{
  "norm_eps": 1e-05,
  "extras": ["capped logits"],
  "init_std_qkv": 0.0323,
  "init_std_down": 0.0,
  "beta1": 0.93,
  "decay_fraction": 0.913,
  "doc_mask": true,
  "train_tokens": 388700000,
  "steps": 11863,
  "dataset": "wikipedia_en"
}
Each number is 200 + 20 x the weight over its row's rms, rounded and kept within 0 to 999. Layers, rows and columns count from 0. The size before them is the row's rms in percent of the matrix's.

# layer 5 MLP down (transposed), 768x192, rms 0.0331, rows 348-384, columns 96-191
100,232,166,216,189,195,191,173,206,187,200,181,198,177,201,190,208,215,194,196,231,190,219,173,193,172,175,189,231,187,225,206,238,197,213,259,200,173,169,205,208,202,214,191,203,205,208,210,183,227,191,230,204,184,204,158,193,217,148,219,195,213,162,203,207,236,209,196,203,177,190,226,193,221,183,209,233,184,169,212,218,212,217,221,194,227,215,216,163,200,223,185,205,196,211,211,231
103,197,199,198,225,212,200,185,166,190,185,177,211,214,201,159,235,213,226,189,206,199,208,215,196,158,196,215,197,218,190,217,186,188,192,230,193,196,202,190,192,204,201,205,209,202,209,218,180,212,196,189,166,197,173,173,191,197,201,221,203,208,216,195,199,211,168,190,188,192,188,222,210,152,200,197,211,203,200,213,186,220,230,183,190,226,196,261,184,214,205,185,213,191,223,235,203
119,208,188,189,188,198,236,236,175,207,186,196,185,235,152,175,219,165,196,194,189,203,240,219,207,205,207,192,213,200,177,207,223,201,213,186,227,218,168,167,201,175,205,212,207,169,198,174,189,181,202,198,221,183,188,237,176,197,220,218,203,239,234,211,168,175,195,212,165,190,191,205,167,155,203,228,202,177,178,159,182,219,204,167,214,189,191,151,181,219,202,194,189,190,166,198,196
106,175,223,183,182,221,210,209,179,171,225,198,187,198,167,195,221,184,189,212,212,198,205,208,197,201,169,205,218,213,188,199,208,245,183,208,184,183,162,181,203,223,175,199,183,195,210,185,207,210,178,196,202,184,214,222,202,197,194,217,227,208,185,171,175,232,207,239,204,233,215,212,185,177,171,213,155,208,187,200,199,209,213,213,165,175,199,248,200,184,201,206,199,233,242,199,235
097,178,183,179,183,200,173,228,214,219,175,193,205,173,255,206,206,191,193,221,177,199,222,223,182,234,222,198,190,195,198,209,201,174,192,208,247,197,188,221,212,183,190,196,205,229,170,176,216,226,153,174,198,216,203,195,176,222,173,213,206,187,192,167,175,218,218,204,242,197,194,198,208,206,221,231,241,207,201,199,219,185,180,206,187,206,197,154,195,170,185,240,202,200,199,185,206
088,165,212,192,211,192,234,197,200,159,211,215,230,185,181,215,222,194,231,220,190,191,217,209,256,173,163,162,167,199,217,205,155,192,189,193,213,218,213,229,206,191,191,181,193,191,225,156,206,194,202,229,173,240,208,194,194,183,208,190,180,194,178,209,223,189,222,193,193,195,174,239,201,184,179,210,191,194,192,174,184,168,236,204,225,214,209,187,204,162,199,233,208,189,174,202,202
092,213,200,167,225,211,206,201,188,220,158,202,217,220,189,179,175,204,209,230,197,201,169,198,205,205,235,209,196,187,192,194,218,189,200,214,169,189,175,188,200,224,209,200,229,182,191,217,197,217,169,206,184,213,187,217,210,175,202,175,181,169,234,210,200,214,175,234,199,186,236,177,194,167,169,203,218,191,202,199,175,193,212,211,205,200,207,162,221,212,176,231,206,206,171,231,232
095,234,179,210,203,205,212,219,180,234,196,171,179,230,191,174,204,200,203,212,192,173,217,255,213,176,172,178,226,171,188,159,188,227,194,173,191,204,210,224,199,238,200,172,194,207,159,161,190,170,196,208,194,185,197,191,208,172,165,208,204,240,176,201,191,237,190,197,201,214,172,204,167,225,215,170,232,193,231,224,204,212,179,185,181,235,206,203,198,213,218,193,214,199,175,186,230
101,185,200,216,229,172,168,238,208,182,197,221,156,227,172,215,247,182,219,183,200,195,184,177,199,230,222,167,165,199,209,210,217,197,203,189,194,190,246,208,228,195,221,235,184,194,164,220,197,217,195,190,197,217,160,191,185,228,204,230,214,195,200,159,209,184,188,221,236,194,201,218,177,201,189,189,206,174,202,175,193,231,193,242,207,234,211,185,199,230,161,192,173,209,163,177,229
094,173,208,206,184,213,210,208,164,202,230,203,225,154,235,201,227,177,191,205,213,200,209,188,204,213,195,215,217,220,177,157,218,204,229,225,167,195,198,230,169,187,146,185,177,159,191,195,219,209,150,185,217,201,197,221,210,182,203,196,223,207,210,201,243,213,237,200,208,207,198,161,205,232,201,221,196,204,189,204,232,178,177,196,175,174,206,193,175,179,200,185,156,218,159,182,202
108,166,208,190,229,224,199,187,167,203,196,225,173,187,219,173,195,202,217,179,193,189,166,208,191,201,194,207,211,209,217,178,206,227,208,191,225,194,228,195,162,227,198,204,190,221,173,183,197,196,180,178,208,212,190,227,207,197,203,178,174,215,187,216,188,247,202,196,214,216,196,236,221,162,243,213,159,201,171,182,187,235,233,190,182,172,219,210,195,186,196,194,203,214,227,188,198
106,211,211,199,184,215,179,222,185,185,180,176,160,208,208,192,188,190,201,176,169,217,187,180,188,196,193,178,215,174,187,199,183,200,200,207,198,199,167,209,210,190,202,144,180,178,225,167,217,211,156,241,216,219,205,205,184,180,195,197,203,200,156,218,204,237,191,206,197,209,236,216,198,195,220,179,229,179,208,226,225,230,211,216,208,181,222,227,199,203,233,184,241,218,194,153,199
099,193,236,211,174,177,214,207,207,201,199,187,194,220,200,202,154,156,162,195,223,194,207,232,221,229,206,190,205,249,208,200,227,223,193,210,191,233,165,204,225,137,163,196,206,205,212,186,202,162,220,242,206,204,191,194,220,203,189,200,204,204,189,215,191,208,229,184,219,171,207,208,179,190,185,198,209,196,213,173,201,200,201,190,232,223,177,252,204,177,206,191,197,230,170,193,167
100,194,199,210,224,214,203,200,222,192,199,175,208,196,184,223,180,217,223,165,216,204,217,196,210,194,199,191,177,197,205,179,199,209,186,201,195,204,209,211,201,202,215,223,203,182,241,173,190,231,199,180,192,251,189,230,235,214,200,191,219,176,152,187,210,243,206,233,203,200,219,190,206,202,226,160,198,179,229,208,168,227,143,199,158,196,195,208,200,221,198,247,180,189,173,184,212
086,177,192,217,163,214,197,207,227,219,268,210,221,159,213,197,187,200,199,217,194,206,189,205,186,200,203,200,193,176,190,180,221,219,207,182,202,205,220,204,230,191,134,171,195,176,205,196,217,214,187,212,157,226,208,174,174,194,169,215,174,163,211,190,205,202,214,230,195,201,223,179,198,214,225,198,226,208,199,218,201,209,195,173,187,193,221,209,218,199,217,197,189,228,160,190,217
106,165,196,175,194,206,226,194,224,154,202,183,222,192,180,215,224,187,205,190,151,211,223,193,204,184,210,160,208,181,206,137,186,196,192,230,184,154,219,215,194,209,190,200,180,234,261,183,178,199,188,218,170,215,235,199,207,200,209,198,222,193,213,218,216,245,195,179,206,199,206,185,211,189,183,218,203,203,208,209,174,214,186,229,242,201,201,217,175,199,226,205,228,195,184,181,203
098,215,184,181,179,227,157,202,207,211,157,205,188,187,222,174,195,165,237,214,244,201,222,197,181,242,188,182,191,160,201,221,204,210,183,223,217,218,199,208,219,190,231,233,203,182,244,161,220,196,204,219,191,195,189,209,200,200,204,199,212,217,203,177,201,184,207,169,195,225,174,199,184,203,153,183,186,206,190,183,196,186,193,167,173,208,214,201,169,191,204,186,253,196,159,235,198
092,190,187,175,193,199,178,191,193,218,180,221,185,177,177,172,211,197,207,194,182,187,183,194,193,209,223,191,187,184,216,262,187,171,227,184,229,191,194,213,215,209,238,217,219,198,229,191,184,219,198,195,202,216,190,190,214,202,160,206,190,196,235,228,202,204,210,167,229,218,200,178,190,189,209,199,214,252,183,177,166,169,194,230,188,203,217,196,216,190,218,234,201,198,180,206,223
096,209,184,183,198,201,185,219,181,200,195,194,186,183,188,171,214,198,197,188,193,209,225,172,170,158,165,211,203,183,206,191,196,206,227,201,178,200,195,190,202,188,201,200,174,196,186,200,222,208,209,198,194,209,220,205,239,172,204,214,193,205,224,185,193,202,179,204,192,196,189,156,206,221,168,210,209,185,206,202,196,201,218,221,195,182,182,225,226,202,145,180,161,185,213,190,212
115,196,233,181,204,192,228,204,204,181,185,195,186,192,166,168,208,166,233,205,216,211,194,184,218,189,204,189,203,213,219,205,211,203,208,182,244,207,198,207,188,186,193,237,186,179,230,190,178,194,182,219,234,182,165,207,232,190,220,186,191,193,210,221,157,227,197,180,185,223,205,171,211,189,187,174,189,212,212,158,206,218,176,216,173,184,165,213,195,205,233,175,174,195,220,237,194
091,178,212,197,220,201,199,232,211,193,178,220,207,255,219,208,174,211,162,179,203,206,204,211,191,204,211,219,185,227,205,228,201,207,179,167,212,226,232,210,196,224,178,215,200,224,197,217,199,181,171,174,189,204,230,192,197,170,204,176,201,205,180,219,216,226,175,252,195,198,161,183,212,178,168,211,188,217,172,198,213,236,231,189,250,170,201,197,186,185,183,209,189,227,193,201,207
097,215,213,196,198,219,192,193,222,240,202,222,218,217,203,191,186,196,249,176,190,173,214,208,145,190,192,223,196,177,201,176,192,201,177,207,200,164,177,230,212,156,173,201,183,232,206,195,209,200,196,212,206,154,198,168,198,192,182,197,192,204,179,195,189,189,196,181,233,190,216,200,188,194,205,206,206,207,209,189,178,190,236,217,218,190,152,200,185,183,182,179,203,181,184,188,206
102,214,210,205,175,194,185,183,226,203,231,170,181,190,183,185,204,187,192,180,215,197,203,196,194,199,174,176,201,208,229,194,197,193,230,215,209,196,199,214,245,217,186,216,210,201,203,232,220,206,185,205,173,187,224,212,211,178,208,184,252,169,199,198,215,211,181,211,176,171,196,223,195,216,169,237,191,246,199,209,212,175,165,198,204,195,190,219,220,238,208,232,206,215,210,182,231
110,183,205,206,212,201,199,196,213,201,192,200,193,187,189,189,196,183,202,218,190,185,160,200,234,180,219,227,197,212,165,207,200,200,177,194,180,205,181,216,167,192,181,158,245,208,188,203,219,185,199,191,191,178,187,200,230,210,176,216,193,217,187,202,176,144,215,234,189,176,222,185,191,217,206,211,193,189,225,216,218,197,258,225,239,224,206,211,209,178,178,201,206,176,192,189,188
099,178,224,223,209,181,181,221,209,205,206,192,192,196,220,177,221,233,223,212,197,201,144,203,195,212,198,217,209,194,196,184,163,215,177,187,222,184,194,181,191,177,201,155,176,183,198,210,208,213,196,210,224,200,217,177,198,215,193,239,206,209,201,206,182,207,227,224,183,204,194,198,216,173,243,171,203,213,191,227,170,214,194,229,211,189,167,222,212,219,167,198,199,164,186,197,213
100,201,186,205,190,219,194,197,197,217,184,229,232,221,140,223,206,174,212,207,203,201,204,172,188,213,235,185,191,196,182,219,206,205,165,237,187,242,196,220,206,167,223,203,220,136,195,180,199,219,227,172,196,225,166,230,179,187,197,208,190,214,183,187,205,200,213,161,226,216,166,215,205,196,189,187,215,196,209,173,187,212,229,186,215,186,158,203,209,260,196,176,240,224,188,223,216
110,177,181,204,192,225,176,153,197,208,205,178,178,192,243,204,179,227,193,191,205,163,224,215,191,200,215,196,187,206,205,201,222,218,210,205,192,228,223,229,203,156,139,184,193,177,210,217,169,204,216,229,228,190,216,199,248,190,204,206,229,185,210,195,206,183,216,187,179,201,202,201,171,180,180,227,213,224,196,206,194,178,214,168,182,193,196,213,186,176,222,182,177,181,197,164,198
082,183,225,149,207,188,173,227,195,214,198,178,231,192,183,224,189,179,187,211,201,182,184,190,200,217,221,186,191,199,195,237,231,247,174,185,174,158,183,207,214,206,198,198,197,204,200,214,185,162,174,220,198,178,166,242,206,202,195,153,199,206,193,192,214,194,222,234,185,173,195,193,219,205,213,222,214,204,210,190,214,200,204,217,199,216,179,186,189,208,176,238,203,221,187,193,207
106,230,212,200,191,224,195,197,196,190,190,189,205,223,185,180,179,168,192,189,186,199,197,241,189,256,229,209,184,173,187,224,183,196,186,215,196,163,197,230,210,197,206,230,214,183,200,183,203,181,229,232,176,200,227,215,230,209,145,223,191,184,215,209,222,207,220,221,213,196,230,190,202,216,224,216,195,182,204,199,199,162,195,201,200,217,201,211,183,178,200,216,176,200,215,188,222
086,202,184,169,200,224,187,210,196,201,206,212,199,205,206,222,181,154,210,223,214,211,168,216,240,202,209,160,189,191,173,202,202,184,202,202,173,195,201,194,184,153,229,200,163,156,209,192,169,191,183,202,180,207,175,211,187,177,239,256,222,199,191,172,167,173,189,221,199,227,200,237,170,180,168,190,199,182,231,216,224,161,205,208,170,231,212,230,172,237,218,186,183,214,221,195,190
203,198,186,208,213,160,203,216,211,218,222,182,199,202,195,210,216,207,177,207,191,207,194,195,214,202,194,188,197,239,209,210,174,234,150,167,191,219,180,174,151,178,207,231,185,227,172,230,181,211,245,199,142,243,181,221,202,197,227,190,188,197,173,195,151,188,180,177,197,204,184,214,203,214,185,206,208,209,200,211,191,193,218,167,174,203,205,170,156,197,231,215,152,195,155,201,169
100,196,221,221,224,188,226,226,190,212,209,203,182,178,191,155,248,209,163,213,211,232,225,216,196,237,219,203,203,228,211,178,214,192,175,213,190,164,149,238,216,180,210,206,240,163,206,222,194,178,194,192,181,206,190,203,195,203,187,215,200,199,163,167,212,199,167,208,213,233,212,194,198,200,180,220,219,220,198,225,226,204,201,202,206,211,189,182,197,206,221,181,247,216,196,194,194
095,222,200,215,212,230,188,239,179,174,233,213,197,205,190,218,189,212,205,222,180,214,174,235,184,198,200,169,234,195,182,196,174,183,208,205,184,221,185,201,206,252,230,236,214,232,177,199,188,200,202,197,181,188,211,204,205,211,194,170,219,212,206,203,193,167,191,214,202,189,205,200,232,196,201,189,225,214,206,234,187,220,155,207,249,246,211,182,214,224,155,197,200,214,199,212,206
103,202,180,225,203,222,211,219,225,199,219,230,169,238,207,187,190,214,170,193,190,219,196,226,245,184,170,197,222,223,203,209,156,168,205,188,215,206,188,213,192,209,215,201,195,222,219,228,198,223,203,216,225,172,204,206,213,210,199,161,240,185,196,190,197,209,180,190,194,211,135,188,174,218,212,175,192,235,197,178,197,220,199,191,217,212,176,189,188,200,215,194,206,192,173,188,206
102,178,183,178,209,167,190,212,202,221,211,198,228,217,214,210,238,212,191,211,228,198,226,201,184,204,225,201,167,191,214,172,204,208,205,204,212,197,167,213,203,194,209,220,161,198,180,203,179,229,206,189,207,243,162,174,171,201,206,204,169,176,193,183,212,207,194,194,182,224,192,181,217,188,208,178,164,204,192,186,203,204,215,194,154,178,187,211,184,212,222,177,156,222,196,188,211
093,176,214,163,205,182,212,173,192,215,221,210,224,194,187,212,195,213,173,185,234,160,189,208,202,213,230,234,160,190,184,201,212,202,188,197,186,200,158,266,232,204,210,168,194,243,190,192,230,213,211,201,185,215,197,214,173,192,237,205,214,202,217,222,224,216,221,233,223,206,192,185,240,211,215,190,194,214,209,194,183,198,194,211,180,198,189,188,191,210,178,185,189,179,250,187,184
096,204,210,256,193,218,211,217,178,193,179,246,171,193,194,187,181,192,204,212,175,180,218,240,181,205,215,208,191,219,211,198,186,208,216,194,200,185,193,201,220,183,218,166,171,233,209,220,203,168,206,169,155,156,225,190,198,249,205,210,188,222,196,201,208,172,220,197,189,256,207,201,180,192,186,178,202,210,199,192,193,178,225,164,212,179,191,210,164,193,215,210,188,176,216,204,173
# layer 5 MLP up, 768x192, rms 0.139, rows 349-384, columns 96-191
103,197,199,194,214,178,189,215,221,220,192,188,219,217,204,189,181,204,194,193,246,225,217,180,190,187,242,217,217,213,198,141,234,171,187,196,181,174,149,197,188,230,206,219,170,226,198,194,196,190,176,207,203,185,210,193,176,193,197,211,233,216,194,191,185,185,170,169,208,218,209,228,254,174,161,201,155,201,174,180,206,188,191,204,193,205,215,193,185,206,198,164,219,210,163,195,193
102,225,184,193,210,194,202,176,220,185,177,244,196,194,200,219,216,233,180,184,183,220,179,180,186,220,181,172,199,205,173,199,187,210,236,169,185,203,192,219,207,219,200,211,190,189,196,225,183,192,200,199,191,218,198,216,213,206,198,198,250,227,225,225,187,216,178,256,194,230,216,169,205,203,220,209,182,184,204,182,204,181,247,181,151,219,224,188,209,206,200,188,198,205,199,220,208
100,174,237,192,196,197,206,224,208,165,211,190,198,210,192,191,190,203,186,189,165,216,185,208,183,246,207,189,188,197,222,213,210,175,187,193,197,217,205,172,198,170,194,204,204,200,203,192,204,187,195,210,195,230,203,180,183,192,208,190,180,170,216,200,203,228,195,168,177,204,238,216,203,141,194,206,218,180,192,177,211,230,199,165,204,221,225,195,204,201,201,192,220,188,195,202,192
095,219,235,198,225,214,204,168,211,213,177,185,222,205,224,223,233,195,235,170,211,199,194,159,206,185,200,194,193,199,179,220,181,184,190,246,219,220,154,181,204,196,204,228,178,187,237,174,211,215,225,203,202,223,209,204,229,228,194,208,160,192,214,212,193,215,186,189,210,192,187,192,205,182,210,193,161,189,203,184,191,218,225,222,188,188,200,225,207,234,202,199,179,185,181,209,222
089,222,173,215,209,208,171,192,182,236,197,184,199,190,196,185,226,219,225,197,206,179,222,176,197,203,187,208,246,210,209,150,218,210,209,229,218,190,205,186,196,206,217,275,187,188,151,202,181,183,189,194,183,180,217,215,200,207,185,209,188,190,215,212,181,179,197,211,199,193,184,189,237,170,231,247,196,174,212,213,235,210,215,204,180,142,196,193,193,233,211,174,200,191,180,210,213
096,192,172,193,204,229,195,205,186,186,204,214,160,212,176,177,198,196,208,191,231,199,198,204,207,202,198,212,212,222,189,173,212,199,199,223,218,189,229,199,244,191,192,227,211,191,192,190,178,190,188,220,193,215,196,205,205,229,173,213,216,195,197,191,175,191,157,190,208,255,180,198,185,176,191,168,225,186,219,227,193,219,196,195,193,208,205,183,203,199,205,228,192,181,235,206,209
096,204,189,220,202,204,223,187,202,156,215,211,206,217,200,204,199,202,197,194,197,197,169,203,179,211,180,206,174,231,198,199,242,164,204,223,191,188,190,181,225,210,221,163,230,192,235,213,231,214,232,209,210,193,206,167,174,233,198,197,227,188,188,190,216,221,200,246,151,199,180,210,215,202,209,203,186,202,221,212,173,169,201,194,211,164,211,148,213,201,178,193,226,172,180,207,181
108,194,164,166,149,210,195,173,192,230,245,190,197,212,214,211,209,205,168,258,193,183,178,153,218,214,184,207,190,207,204,170,197,198,159,221,214,136,193,213,200,157,194,200,214,199,228,203,182,155,201,188,177,186,173,165,194,195,211,238,205,208,194,181,204,170,197,197,218,203,222,176,191,210,183,161,208,190,234,194,186,193,228,187,226,193,218,204,203,169,186,208,203,202,173,221,220
097,205,158,196,234,236,191,158,210,222,185,190,182,165,194,176,207,246,189,177,203,199,232,204,232,200,184,229,248,219,202,216,188,187,218,219,208,196,219,210,203,194,217,227,197,188,179,246,209,202,210,181,183,204,213,200,215,171,199,207,202,210,187,222,201,206,210,192,170,196,190,185,217,224,211,193,179,137,230,210,230,198,226,189,208,185,216,205,208,192,235,177,195,176,228,208,233
111,220,172,206,177,194,221,206,199,197,194,206,220,234,239,195,231,207,247,222,203,207,184,140,200,194,190,186,215,237,196,182,216,157,200,207,172,216,184,186,185,162,187,197,177,197,208,199,203,207,185,243,231,243,192,162,204,233,206,194,232,237,183,213,222,199,220,211,203,185,211,205,224,201,190,229,177,220,224,175,194,173,185,173,194,214,238,220,226,227,195,248,209,182,183,217,222
105,179,172,241,185,222,210,181,214,184,166,197,184,268,218,209,204,213,222,171,189,209,220,159,177,204,222,235,217,184,210,176,158,213,190,197,182,183,212,176,212,180,189,203,188,215,208,203,200,197,177,184,207,192,194,213,214,211,167,221,198,208,192,180,173,195,172,199,194,183,216,205,186,190,183,206,203,169,191,181,192,171,240,194,200,167,207,229,186,184,204,155,212,187,194,229,192
089,210,194,166,212,215,184,157,217,199,213,212,192,234,192,193,145,216,174,203,211,154,179,167,194,218,199,213,186,201,159,161,164,182,208,172,177,187,198,193,201,206,203,197,176,187,187,235,246,235,233,213,207,204,180,190,176,230,171,222,217,198,211,252,210,202,177,195,254,194,217,189,189,205,231,196,211,172,193,198,181,202,198,194,212,186,200,187,210,194,222,202,162,218,213,183,185
099,215,194,194,194,217,209,169,164,222,218,217,189,199,193,201,212,195,226,230,254,234,195,176,207,223,185,215,193,204,187,204,207,191,205,211,142,149,204,158,205,209,169,177,202,203,191,175,209,203,208,203,238,203,141,218,196,204,203,198,208,187,204,159,202,160,202,165,196,224,175,198,198,177,194,217,224,220,207,195,178,205,181,196,204,206,190,169,211,187,188,183,240,220,204,197,195
085,198,187,207,201,199,161,177,243,169,210,183,253,209,193,216,194,235,178,209,180,174,193,189,214,218,194,220,211,208,182,182,196,226,198,170,232,195,227,221,247,194,223,155,198,169,205,211,220,211,188,181,199,236,214,209,186,248,176,193,205,181,228,201,188,211,202,211,249,186,179,204,203,213,176,207,178,188,226,205,188,185,204,211,181,160,208,209,200,196,190,219,191,193,205,148,207
101,167,217,196,192,166,217,219,196,188,240,231,208,163,192,234,187,185,236,217,208,219,196,225,173,234,194,203,207,180,222,213,203,156,223,214,211,177,202,189,212,194,180,206,196,204,154,219,221,224,189,186,197,191,201,203,231,194,232,198,162,171,168,191,201,187,184,197,247,200,217,205,182,176,186,201,205,197,205,198,180,140,213,187,211,233,190,212,191,178,208,221,219,178,201,219,210
096,201,215,167,219,232,210,172,227,184,196,234,207,213,206,226,208,197,209,190,180,214,193,203,205,203,205,228,199,180,218,228,179,206,196,224,206,187,190,168,185,208,203,183,172,224,201,204,205,223,206,197,201,195,218,199,229,214,172,207,226,194,229,181,201,192,197,244,198,197,189,176,190,177,202,195,237,169,197,155,196,169,209,212,190,234,195,190,211,225,220,213,206,228,159,168,184
097,227,200,192,213,250,214,184,194,174,189,192,198,178,178,228,237,205,219,217,189,227,201,185,191,176,177,191,181,205,195,216,193,216,244,235,173,194,187,196,222,216,186,232,232,221,188,178,220,232,234,164,184,219,202,215,189,224,195,228,207,209,228,184,208,184,195,194,177,205,234,186,204,205,189,168,181,220,207,210,187,199,171,219,166,220,201,222,215,192,226,217,205,183,180,225,191
106,203,224,195,207,191,210,202,178,195,234,235,229,200,165,178,211,188,201,196,175,185,196,165,180,173,193,204,192,204,196,175,201,215,210,187,209,192,209,185,184,173,177,217,248,193,206,158,202,193,188,195,185,180,211,215,204,202,190,241,199,246,192,215,183,227,198,188,189,179,207,209,188,200,168,210,191,203,190,201,207,171,204,216,196,176,184,234,204,194,190,163,219,192,207,211,181
095,184,176,255,227,202,209,211,184,161,234,220,218,189,190,189,230,237,215,203,210,191,208,184,172,216,230,186,159,211,202,168,201,195,221,225,228,187,200,224,235,187,174,222,187,173,223,198,185,205,206,201,173,232,184,202,178,162,215,232,214,226,245,190,188,209,172,165,179,180,175,170,193,197,217,230,174,202,201,175,211,226,196,192,164,170,182,193,192,237,192,188,187,182,166,185,203
098,204,224,209,207,217,190,205,182,205,188,175,187,195,212,178,182,221,200,190,193,179,193,209,186,202,199,207,199,193,188,216,157,165,184,214,191,189,175,196,197,227,166,197,200,219,205,223,225,164,174,212,190,187,183,181,180,195,236,210,192,177,258,219,209,158,180,173,175,146,175,177,193,189,223,209,229,202,247,237,195,179,202,219,197,198,210,208,199,218,196,228,223,207,190,174,214
094,207,231,209,198,199,207,204,212,219,210,191,193,208,190,210,212,218,204,195,219,221,219,229,184,191,200,232,177,204,209,226,212,201,206,215,174,178,225,206,229,207,219,199,203,187,204,181,207,195,212,217,229,161,188,207,160,194,186,232,214,219,227,221,183,231,199,206,202,201,211,184,176,188,218,196,172,195,222,182,189,193,249,214,184,220,205,224,185,190,176,217,178,217,178,183,190
102,195,200,203,179,186,218,170,193,178,193,147,198,195,176,202,181,213,227,220,211,186,220,203,212,196,173,171,196,234,192,209,203,206,175,210,193,190,220,148,162,173,223,213,200,205,187,165,209,190,194,177,194,169,213,214,202,224,214,187,220,198,198,248,170,177,208,203,187,201,188,190,207,206,197,190,185,179,226,175,206,211,202,179,224,188,229,177,171,189,147,185,205,207,219,252,184
102,199,171,190,240,166,186,186,166,178,184,216,191,228,192,170,205,208,171,185,207,227,183,215,213,216,213,229,192,180,168,168,228,192,186,184,206,197,198,185,191,200,161,222,199,216,208,182,198,245,199,199,213,186,252,196,214,218,249,239,225,163,192,182,210,203,192,169,201,233,178,177,211,219,194,188,182,213,223,206,168,204,207,228,215,204,175,192,217,205,197,158,189,162,223,205,203
101,197,229,216,181,209,200,247,184,208,220,216,194,204,184,212,190,183,218,214,223,194,213,196,197,193,176,179,192,189,222,186,171,192,211,206,211,167,235,174,179,186,205,195,168,216,218,200,204,185,183,210,205,219,179,207,174,202,180,171,208,205,214,232,234,189,198,203,200,198,208,194,229,185,174,211,191,194,237,231,216,222,159,198,140,184,202,188,179,198,182,173,186,202,173,191,212
100,196,198,210,195,228,208,170,205,214,222,241,173,199,239,203,166,175,205,236,203,221,207,210,204,172,202,211,197,202,220,188,205,195,219,229,212,227,198,207,232,212,221,191,214,213,259,227,197,187,207,176,216,151,210,171,193,226,223,192,222,219,205,194,149,179,234,218,190,230,215,193,204,216,220,176,201,202,211,225,198,234,165,217,186,179,222,209,189,187,198,216,199,204,172,218,204
101,175,155,208,239,194,209,226,187,163,202,194,197,182,202,221,179,204,194,217,164,221,171,176,213,215,258,215,187,221,206,207,194,214,191,195,206,191,207,164,224,217,203,199,210,223,192,196,233,239,206,229,195,200,180,205,197,217,232,202,205,200,221,200,147,195,178,185,202,220,193,213,179,188,204,229,165,187,203,175,210,213,192,140,200,201,199,208,216,207,190,199,179,174,212,205,214
085,162,157,185,214,171,195,178,195,190,232,198,140,204,193,196,207,201,188,224,172,192,187,192,197,216,169,221,203,184,163,204,178,232,208,229,219,215,237,193,171,186,156,202,216,199,191,186,192,218,206,211,212,227,211,204,209,201,180,191,213,187,234,181,181,165,190,199,191,184,166,200,206,167,200,181,196,219,217,177,208,226,205,197,208,224,217,182,178,196,202,231,167,156,173,227,238
106,206,180,198,147,200,161,176,209,184,194,188,236,203,206,196,190,203,175,215,194,199,204,226,217,174,226,191,195,197,207,191,208,206,220,207,212,206,196,236,224,178,138,203,208,193,196,205,191,181,216,194,185,176,179,189,202,185,206,194,237,205,163,196,230,212,216,219,235,215,194,172,190,173,174,211,228,207,225,206,185,196,195,184,187,183,165,230,198,223,194,180,218,184,241,189,208
086,197,173,232,230,217,218,223,193,193,189,214,202,171,206,207,221,190,217,159,215,191,218,185,173,219,233,195,197,197,176,213,199,203,209,200,228,206,175,208,197,186,174,201,182,187,200,187,174,174,182,182,160,203,201,204,172,187,185,180,207,217,206,188,174,162,189,207,223,170,188,244,157,180,182,222,210,228,236,208,164,204,186,187,197,187,223,174,203,204,190,203,204,213,217,182,187
183,184,206,176,205,178,201,196,215,226,209,177,185,168,206,188,206,216,183,212,176,199,206,245,202,217,212,173,189,171,195,229,198,204,165,174,195,237,149,184,167,193,191,195,193,193,211,216,188,190,231,233,166,246,181,248,182,184,196,200,197,207,175,184,185,167,225,181,231,204,193,190,222,200,194,183,240,180,187,246,176,200,203,202,195,199,188,194,196,229,219,195,168,177,178,219,184
094,205,174,211,206,175,187,187,190,186,191,223,165,224,246,209,188,192,203,243,196,195,203,192,214,217,168,211,173,211,188,213,232,168,203,216,230,232,183,213,194,178,211,181,228,184,202,214,187,203,199,203,172,222,200,221,233,219,208,226,190,228,219,196,217,168,212,220,225,206,224,155,202,161,185,174,184,219,205,157,205,156,215,180,208,181,184,204,154,171,198,204,239,234,183,208,210
106,228,201,200,214,211,232,187,185,229,204,171,209,192,195,227,217,210,190,199,205,190,223,184,204,227,192,172,189,211,169,202,192,195,228,204,209,211,188,196,197,205,239,175,190,196,236,218,183,192,198,220,191,230,207,198,179,219,246,189,208,184,204,194,168,169,174,198,208,191,211,208,213,219,200,212,215,209,200,172,173,187,220,210,212,222,191,183,210,213,207,222,192,169,188,222,197
099,220,197,223,174,196,210,154,181,180,182,211,209,200,185,198,196,178,203,207,189,163,165,225,233,200,198,189,211,211,176,205,190,169,225,195,198,172,206,204,225,185,222,190,250,223,173,202,209,198,211,192,178,207,197,213,189,180,198,209,192,219,203,170,230,176,191,192,179,199,185,245,205,200,198,179,193,190,196,227,174,179,172,232,217,204,201,198,222,208,192,192,234,210,212,224,197
109,195,193,218,183,217,207,186,231,224,216,235,169,211,166,224,226,186,217,198,216,179,201,195,229,192,147,207,210,244,187,240,209,199,203,193,178,189,219,184,235,193,198,224,191,217,221,218,245,195,209,242,195,172,197,228,195,200,208,198,179,216,189,208,207,178,171,191,154,221,187,220,194,212,208,205,240,219,227,195,214,223,210,233,176,165,194,190,192,241,159,187,231,201,216,221,178
085,204,215,245,217,165,225,235,206,180,210,202,202,224,187,194,192,226,173,177,194,216,232,181,193,202,226,206,220,190,193,191,172,186,199,192,248,217,195,185,221,196,212,223,192,227,196,199,219,170,207,212,190,217,190,188,191,212,210,210,212,190,202,193,165,193,236,210,192,196,188,179,227,251,186,183,197,185,214,221,206,222,179,142,175,184,215,178,188,187,173,174,166,183,204,227,186
093,217,196,210,218,186,200,158,204,254,214,229,220,185,197,170,187,188,204,191,192,233,182,189,193,207,190,177,189,199,193,196,196,209,220,196,220,200,214,208,171,206,203,195,209,211,183,217,184,153,210,216,176,186,173,201,188,221,206,204,225,198,194,202,213,188,192,199,169,200,211,219,169,222,226,192,197,174,198,233,204,201,229,187,197,180,186,226,233,166,215,180,241,154,189,193,173